config.yaml
n_layer: 8
d_model: 256
n_head: 2
n_kv_head: 1
head_dim: 64
d_mlp: 384
vocab_size: 8192
activation: "swiglu"
norm: "rmsnorm"
norm_place: "pre"
norm_eps: 1e-06
positions: "rope"
rope_base: 100000.0
rope_fraction: 0.5
qk_norm: true
attn_scale: 0.125
bias: "qkv"
tie_embeddings: true
parallel_block: false
init: "uniform"
init_std_qkv: 0.0229
init_std_o: 0.0
init_std_up: 0.0229
init_std_down: 0.0
optimizer: "muon_variant"
lr: 0.0105
lr_mult_down: 2.0
beta1: 0.93
lr_head: 0.00502
warmup_steps: 0
schedule: "wsd"
decay_fraction: 1.0
decay_shape: "linear"
final_lr_fraction: 0.0
batch_tokens: 16384
seq_len: 256
doc_mask: true
train_tokens: 148800000
steps: 9083
dataset: "wikipedia_en"
Each number is 500 + 50 x the weight over the matrix's rms, rounded and kept within 0 to 999. Layers, rows and columns count from 0. Numbers have three digits each.

# layer 3 MLP gate, 384x256, rms 0.177, rows 333-366, columns 192-255
494398518513488532553501471441446441406483485445442458551413501534509476460412571439490467610575480503507449537456466485499491374491498499480522511416441430501522425455478444600532513435524421
512537391459444580506488492542541526486528547503505440485478465412502452535522492549542591494447465550538446567440430449459486557431552593488527532578508520420473511462520508418355510477512567
376478527426520402405420458423430546454536555464501505481505529558583480481470492490561342428569541448504458505444537456495462501499466582534442527556422416518428496513514466506492543455546461
562521560501524436495484425537530359526490526506503524452520450502449502447492506422518524536550450441534464484420496564503542596358456378502465537460519553453461481475447484513540468546583488
569626492532579428459578467476463467493544474570518477488480511494433495542469478346563512449542419523582426506465454517453532458483512567535620496516518402416432436563525446506468532501447508
488478456594444550496471502600505452503550527482524490516512481417488462501506506518405490424483540494550477481404525561511510387510536476505416410567505556448472470503500598488519523587527544
405563591490452474468559442429478525479463450460558545454508448438516515529502526492422473517529533571537517531484435518454496477526497487499467542364481431468539510454507410514454445494553549
552425481457552530363556624565495484522451544461554526560510544486474503441515607424454456404447478514566447511493402485438548551482498478500429615547461470502602645510554412497528544443596431
538444464491434516516509514571399514537563401558555480488562483478450495529528516501458518518437514510543496603529458459384458497468488530516484515545506569551473457515390506470506595403582434
546559574489438502386532466543488483518563545479513373481486487556606541526511574453493501474504488406476473557475564511493543537446466510566478497474520529558562548533584499431466476430448478
517496538492519508551471503495497553636405453491541571560522445526574474596486545489516527421523468502504475583501522409465431446492496504502556537507516482549502499483527494482537485439502443
500451569513434413523529496554499549500560541495470452420578436594536516486517587410493521551466518542492452511533405554496470530578568534460432506486507529395452552495450533500492429487557461
507496540440473442492469525484493586471473585393523425466533548530505491494577499431483495519436576502452465560496512508572452528488426457436432472454503440516435577530468586641522562449525518
565561442474513463510561470455491567465487502472498568463517457528563560457556400509576536482515488429505565440529531462547424424422460495456556469450493499540536502415418516543424468557578482
430606458471607474528519576602443589599583544399524499504535486419590518515474526532500447588534445432490525437504537457519488449416489486435529532498555555481485529483516567457502476487452589
502524462588490486516465577464589569534576518485484489518459524526637520469514521532574499481503449542534464521499476461463485584442509505487479447542523482446465499389452502536517514392499513
516497503419544384467524447499514419474493509495458516508544504562541394521434470503487436476460463472498448518525381500516431439418476470483495497412511582420515495499591437577477532467528516
379489493507505530465494519466518494369508466550527481466464552567452560516482625484510531502498457483517619507570516520500577525525510548474429561543447479433435566499496440460396528512544548
504465440461512529423526556455442473484463488436482499574421547469599541516493520488626468476567463442457518464558563551526494565509479388474602560567461516489521532501530505465487530568608477
461451588451394472494566569390531466517491544523496553574486530490597417509464518577573349527460408521470567492503368504452477559579558508584486479435483530511488514479437543430518421459496460
479439541545515402364591483546565506536511445615504346398439487513576506492523475462519650480391487530580628500469467544412485478516469541436535471493496481489589550556466396476463442533490534
548586569533507477379544456521489501478484547466454549517587510545508456539444497451347553478518507463554569572493478509447474472420498546501525529505479529497447402468478466419565460479471455
526536517439542435477495468533433491484500505540507525460449463553543474497472538452512478488495468525559632542481511507535480390502534448502558464498516418432520400448589583520579457407512524
524522515474547494408444458439443491494506531532348458530499573399462422471402455455657546468560580438509543543458445491563516519449500495553470402456455597542512519447416514478449511492552448
496546515600462589475517519543468494495578483558542491493494486544548480499545568444556396451504550463517608598483629362463504531552447485486520533539479552500444503527476595571458428423479478
446507499452517445564513461580481465389499509507518504478503506574492482535491500496496606581493431422457431470499478465510495452540497521526495438435567444532487579576518456525460496450461519
454598450409460473522462446425537456484386469594490490500484515451410498511578543512471493475424486465551495509558506561526442586411508421530570446307520542484527525459403476443457515479457514
494575556506456585512433471489537517533407593516512532600493536510546516519453602440502566515479508488469447538534511482462535414425492486442534577462528569466600525485467458336452498469461501
454474484472483571440520574429437446509543480483412541503482443487593586444544540485431470483508449559520496495452534423562481367500497471528481569466539465427477539524442483545445496494551456
469455546505516550549600460414470439421496545445528480524477456497584472405526524496393485507536514515516433503531539460492582456481414510448562513396406457539548405388466564503429429596507505
508460446432543484514402495523589528434511478474506502488479426497460508435526578641574488438524560458550540469638530447624604455561512485463538604405492411514504508436583533552452466506555551
554589478496553440534512422462444438556460477425451510479404541532518467552500556474543501508516560539502522589472501463506466510485510502460576527424485498574529531584496461529395490618519461
437434455463436426429446498459462502456548478543433504443505509457510516490393545621447529432518612552491515448491405488596521495398533603589511479411581504512412516447456499569559576527602504
402499409480481508566455534483510556479527493472475411466455575404465505529500520502520516451580607542449505569524500484504542562533495491581454556459402528553511556518440569562469521458579472
# layer 3 MLP up, 384x256, rms 0.184, rows 333-365, columns 192-255
487449525537516554541446433555545552455372433458457467557411417447447523425456519515506490518574517526459438366514545415532514404546554471461553470503448546578485475542481477593493507464517490
571417486505494449411463517487496491535526560462587433481483602608496455482377452600566455469503537574548589500517568495363491567489553576417522508524537490478495502613621482517545508481466511
456420634559519476540534527475470580561479573584481420497481447505460554478509438482428545469653532500500512427514498566488546460431508596546492496460477437536522456458529519454575513538537511
471490524465542583539587433498594504507607499429518469455493443541490462534388490479512527590485521494468585569515527436472573543526543467532513541515513518570460515519427472530573449487505485
510471514561559458423535458512496436416480502502553540552449489465579465439541545545547488548554510445583471624453499443628533475494510546513400538502488541468519417571485472460408467486531503
494493510586499509496483456534495512467531436483535571565602572440468494528506546470455498489482512435544455542527519449480489555520509518554531476462569495525455508570443460506495513432542511
443556443536429509483470581510486435513571428483519538614489527507505501489537464529559602481565405582457581456566510557553504507473530540420511560537435490445595504550538489458416368565533552
453469535564462462470540534465529429536499519469535561453473635442464541441461508629378521604440502549462539527505497492456488524531436538479482535444541422428508595504494477414505532461532502
478434530430540523472583520383538483508534447395565579507467545509457458473519448439517545510543580453492459509435501497432573491459504587424559551529526514539433544456419525566563449441434461
508480422363533449437478468494485547479476464495551675406444503464437493486556506512503510545515498426498587487572477478497464574481448510494427546515602459572482474559502443503502551436584535
475516387470435460502548461333521497420453515527618454489565547535472504546508475499433445498541488469465539456438419502515579467512501548391445561482414524396525509517454444626525443528432492
488482457487407508449451480560477470495538491537560580535538526533542476495554506515515470590513392518512552551533588480519415486478508495647524428437610524538468587597520442490644550545504517
490520531473545445538484438525495438502528537499571519522488544464592513498461444496470528576596443418464505485471476435471547547466511493432539466536533490521616514532438463443547496431501537
520518502549551611488503632467502496535529475456469461439523514564501404459518527465500428515499489560480543526523534495497504497493513508480498559550523488456441459471480494495451487521464445
506549432586457392533436501574459534615534485444399490439449455527515419543436546568465523395561546471530511556540515480608477424401470472544448653544426506501523569411522513515534426506450411
517534450464561590491495465455462487487555442496493495467502482526483507479537439439296563511542514519591557450433577447468419571516517460507518508505516553593432456512423555478431485470501512
529555515475493457574488454515495521555457449453457474444429573505561518442491576458481485498541516372483489518429447502480491441495483410466538479537448615524395580468517467479496495492555482
522540514512533429449603489560414510455392577400510479465523473520519457544557555554473461515600487566423416518480448553485467503469501538492539515492453484519533466445503405503575514475481493
583452539504509399457478494498564589419398531527675489509563549531512469552383416528616526476505535482597528441560612468465471514440507616443492544614499477460495449509474460521407525481490493
474448460489486635444548514392426634521437488627492431555538546517448542435530524423438488465590466534504434491445598467507528528551528432542485541595529488482398542569580474479562516474528531
569532505530539447558495497429471526490497538502485541511465494541477465501486460541529484478477475435529565486561533402541499452464457531525497516480562515440519422481553562533517562437454518
506542509455483376498472559495568467545493493463544387465475520475464511500503513506510602470557513538469436525561514560477509478491553529503494495489576486526507545565472397478444474519551513
465506567563521539566488534575420586530503505398575458548445501498512561526412558479424521497548537509525579479516531454530583501468454546506491505464420541489623519513464533455440582526468528
493506541480550398566483563492529470449513475626522510508540521404558498458401454523459541519493543522542546532485420536538567442556554516394513499498437518519457447484531370496562507538432511
446466473548507503460473509537469473437502526443378545564521504436421508518429556402467333470502432523524402524513537500526471477525535482542548529429500536416439433472520545575476657441518487
385542495541505552457542591508409522376617532477529510506479483416562442547516459500566502575517445562504521585538531413544484517599424499570534530556510566557538512533498570559560557493511540
463371536642547512433500514515572578529560520415620416543613489533448536538422516492455476527533516484583461468508456415459440496519527593556514477528561384449475500555510561547496584523477459
565513444483439550557496521581469480433479430383580537416539503533401554498607542514463415544542376516438581478578472557496510520563547461583507542527468480452488486541558522484431453437532529
567513532372508493469402486534499445556493478555542623439500452505524575566589529576492517521514492447527565456511493554432481574446493463466601540555515443478539518525479488494475477543478551
502477393524563504519411441552434439430576509438576562521581539422507448426435485515484505514548498520547526551464485530502477463557539550506538496501427509558557534413476530464445501556546460
526423515508479518468420457533489439540415512478527544470466541495490581527485474586503446498426506397441504427465514452450452491505481650503466453416529587444463516412470484518539401467480471
414518499451501483494587539531473475462497517551445634537400557481602491504443519499481561547530444453452487528473457506474482564578462567512526483456574449520536537514477505533632533497522485
510398441470500450469475536466444494459405519502515541537579448589460495487415427539525592510417466537478492535472465519456601470572493471528448499571495489535518449523517460461521424490551532
# layer 3 MLP down (transposed), 384x256, rms 0.222, rows 333-365, columns 192-255
495437522464483597597505541586492496459411500446480502471508461620482530582616490545558401470509534487555497411469445597451522529510628460443454452459479496519547557479380454557446548602435487
530498473470411509460400463504485485521482625485504461563419548438547489436633531557509447406471432466554486543450478456565554524481408526453510525563555548547601478525524566452491530510432526
348472516506508425507485617494474424481474429568483492472513408418550488561442491521516429427459476465438502517499436515476464519484458530545536499428489528478376533540538501528451542493530570
542451507498526386468441474460453512505542442529486577426521416491451486497481540408484489572364542511392406525512454484559508408559510466407498522440544537450493509559485473521573476513508468
512536481534501555524446501565565426433564482432549554471476486523464475433574458467515426520428507543504542468433472550530515535453529500516527534501525617397637502428499512485491475517494547
481486557499505495499549521510554469570518419500660427500451543549394535612504427482473457468549511461611478478483562531491521471505517425514386499519555493464419400509446511387601489490504444
555438484446536448467581473548648459489466577496439449483571491469506480399569439456446426495456508507383539416552394514546459471433559468513486497503492540478510450511543497514541451469461530
475461519445510526598506498496490547555562412476453467427501461535495466523471531524530519502543464437558531554419466485442528545529413477516469488482570533455527480414490384459492419558557499
499473495526550523538580636452530434499481571526538543518492549425489402509529502505516501503502447474425476466488417518556559530509472485445505524460425619574438516472553596495591516556467562
535474443533454479487396566482521521511537451602546582582443493489468459588455511500478522404579538531474462486488460525449489445469605451486475543572566525505501432561580481432578480568510486
534508553464579509510488468530519529466530546458418607515494560457441451596568464544497445523559492561501564462416526437462418425483471563426445524486453513497468421540557495470398419438428545
456417496493540605543482422600398500485465486616514486469507468573532481501417574430490561574495470500577484456522609485598430532501473453525529414507584570506492469525485549474570543457482500
507525488464421438568463583487471531496435508534582462546510573415581438487490524537534485494563433453477442537489442531478524422494467557483435524484438439550514551531469537453497513502538578
526568497499536543610509525521456461524515589530465497555493547511574451520513509463552608496596583489450516535524529425460517530457528473393428457451425496553545431485468535544503505561438527
524510559561539418461415524444530544552468516522521442556511534487559449477443580495459502478473515461482474553422585507468550447517511499503415575505426479474564498477611557539550522485529441
529543511459494458466470474397389503475512587462571511515504495447450493548528497421440579520526460554603579552511472453431456456560585624548480554526472452422483512473535493501424449476511572
543536497553553482552459518523505387533513390554479523501502582397530501556490581513538445448491500444412474472563478440541497581518403519541505559578482525455430503524511441579523421547545576
509555448495508549514425493529550512508569532535483443523517542565458553517540448523500543502374462517508515519576524435522418502432567451581460483528548587513473517541469473574459532427504464
520463543530538472534505462464594608570529455589624503585454514462505523489612517538583422436477515430606450526470515551483515531493484405412471488539511467547565576507482457533418435514570525
529470473436480462405519470557361544526426555550566530549578519503477493414532602476455446441473542572567540422431573562484553444492481513542524526561581500476519624564540565511489529525498504
536536520458474579495441482587443559533492589508507383475462556391466495468509368430474440520592398449480568501493449440491505497522487541523549490538498446356451460503487519591522512487509477
412536490430499426441457549395429395503449456476468508515505577474601490477493563424550404434524534563494508594493505583491523504505472520472425495522519481485504451573541496453354480490471537
492454379501476540561468413483496560476534552504532428527470427414484550497519509479524549456553521494535458621506481500658487503547478445562530454459571469518556479467375537514481492529412443
458419493546436566442533504546501521568456481469557633392542400437363523527517509559480495453508510480360521550518531431513528522408470457570596525531418523526504612491502465457438501456413491
477481477590484415509482553512412474478555403566453544487494537491553519508435475451509584463504455531457506518528553477508502550569442507540441526513543505433470446493440500467505463455489461
464479517480548562571362533493529528529543471527587490493481540558571462504564598537380398428461479503496504529516467552439512476534489487473454560457482448495547437422506456541419481439514559
534521564457439489499510519499480546410467455402510519560463587504556452514425505484460415496478604576510523371462449514542501586530479578515534450435498443419434539481516516621494451469406558
473454489467518473456497549548546416382551607616472470490559442538523497498421574488482446537508488518433512436448497500534510508512335629503559512418532387487517573447527450519536566534495536
491500571444470415534601495418420456523504463559452558430447543489460460551408549464508507552583601417527374466522556506431508416417556473479527487523462456540614470525526545537517489504508523
497580488514499546527577504602537461509554526510490590583562498410498567479535505586547394537495576454461543511440565593499490460478410478543501567512492491395573562422455489509470525468497544
564566348538458509479522561497567577486520577526588538490468487486576509488605564491499490500494500378412535574552602584486527537534459467492527466482459501385520470515487405505635565487474486
474464445445420557468533522472473554491466480438534490453421472527487517414586469509507528536467441444552547433498510488434469538399499500529470481472489496473443459438534438472533514456511497
593468455455526501531537458549503566551532572544420497431526521460510513476507479503421435530485503507518529473568495476453582527456492403509528484505542505528559451575461478525453453562469512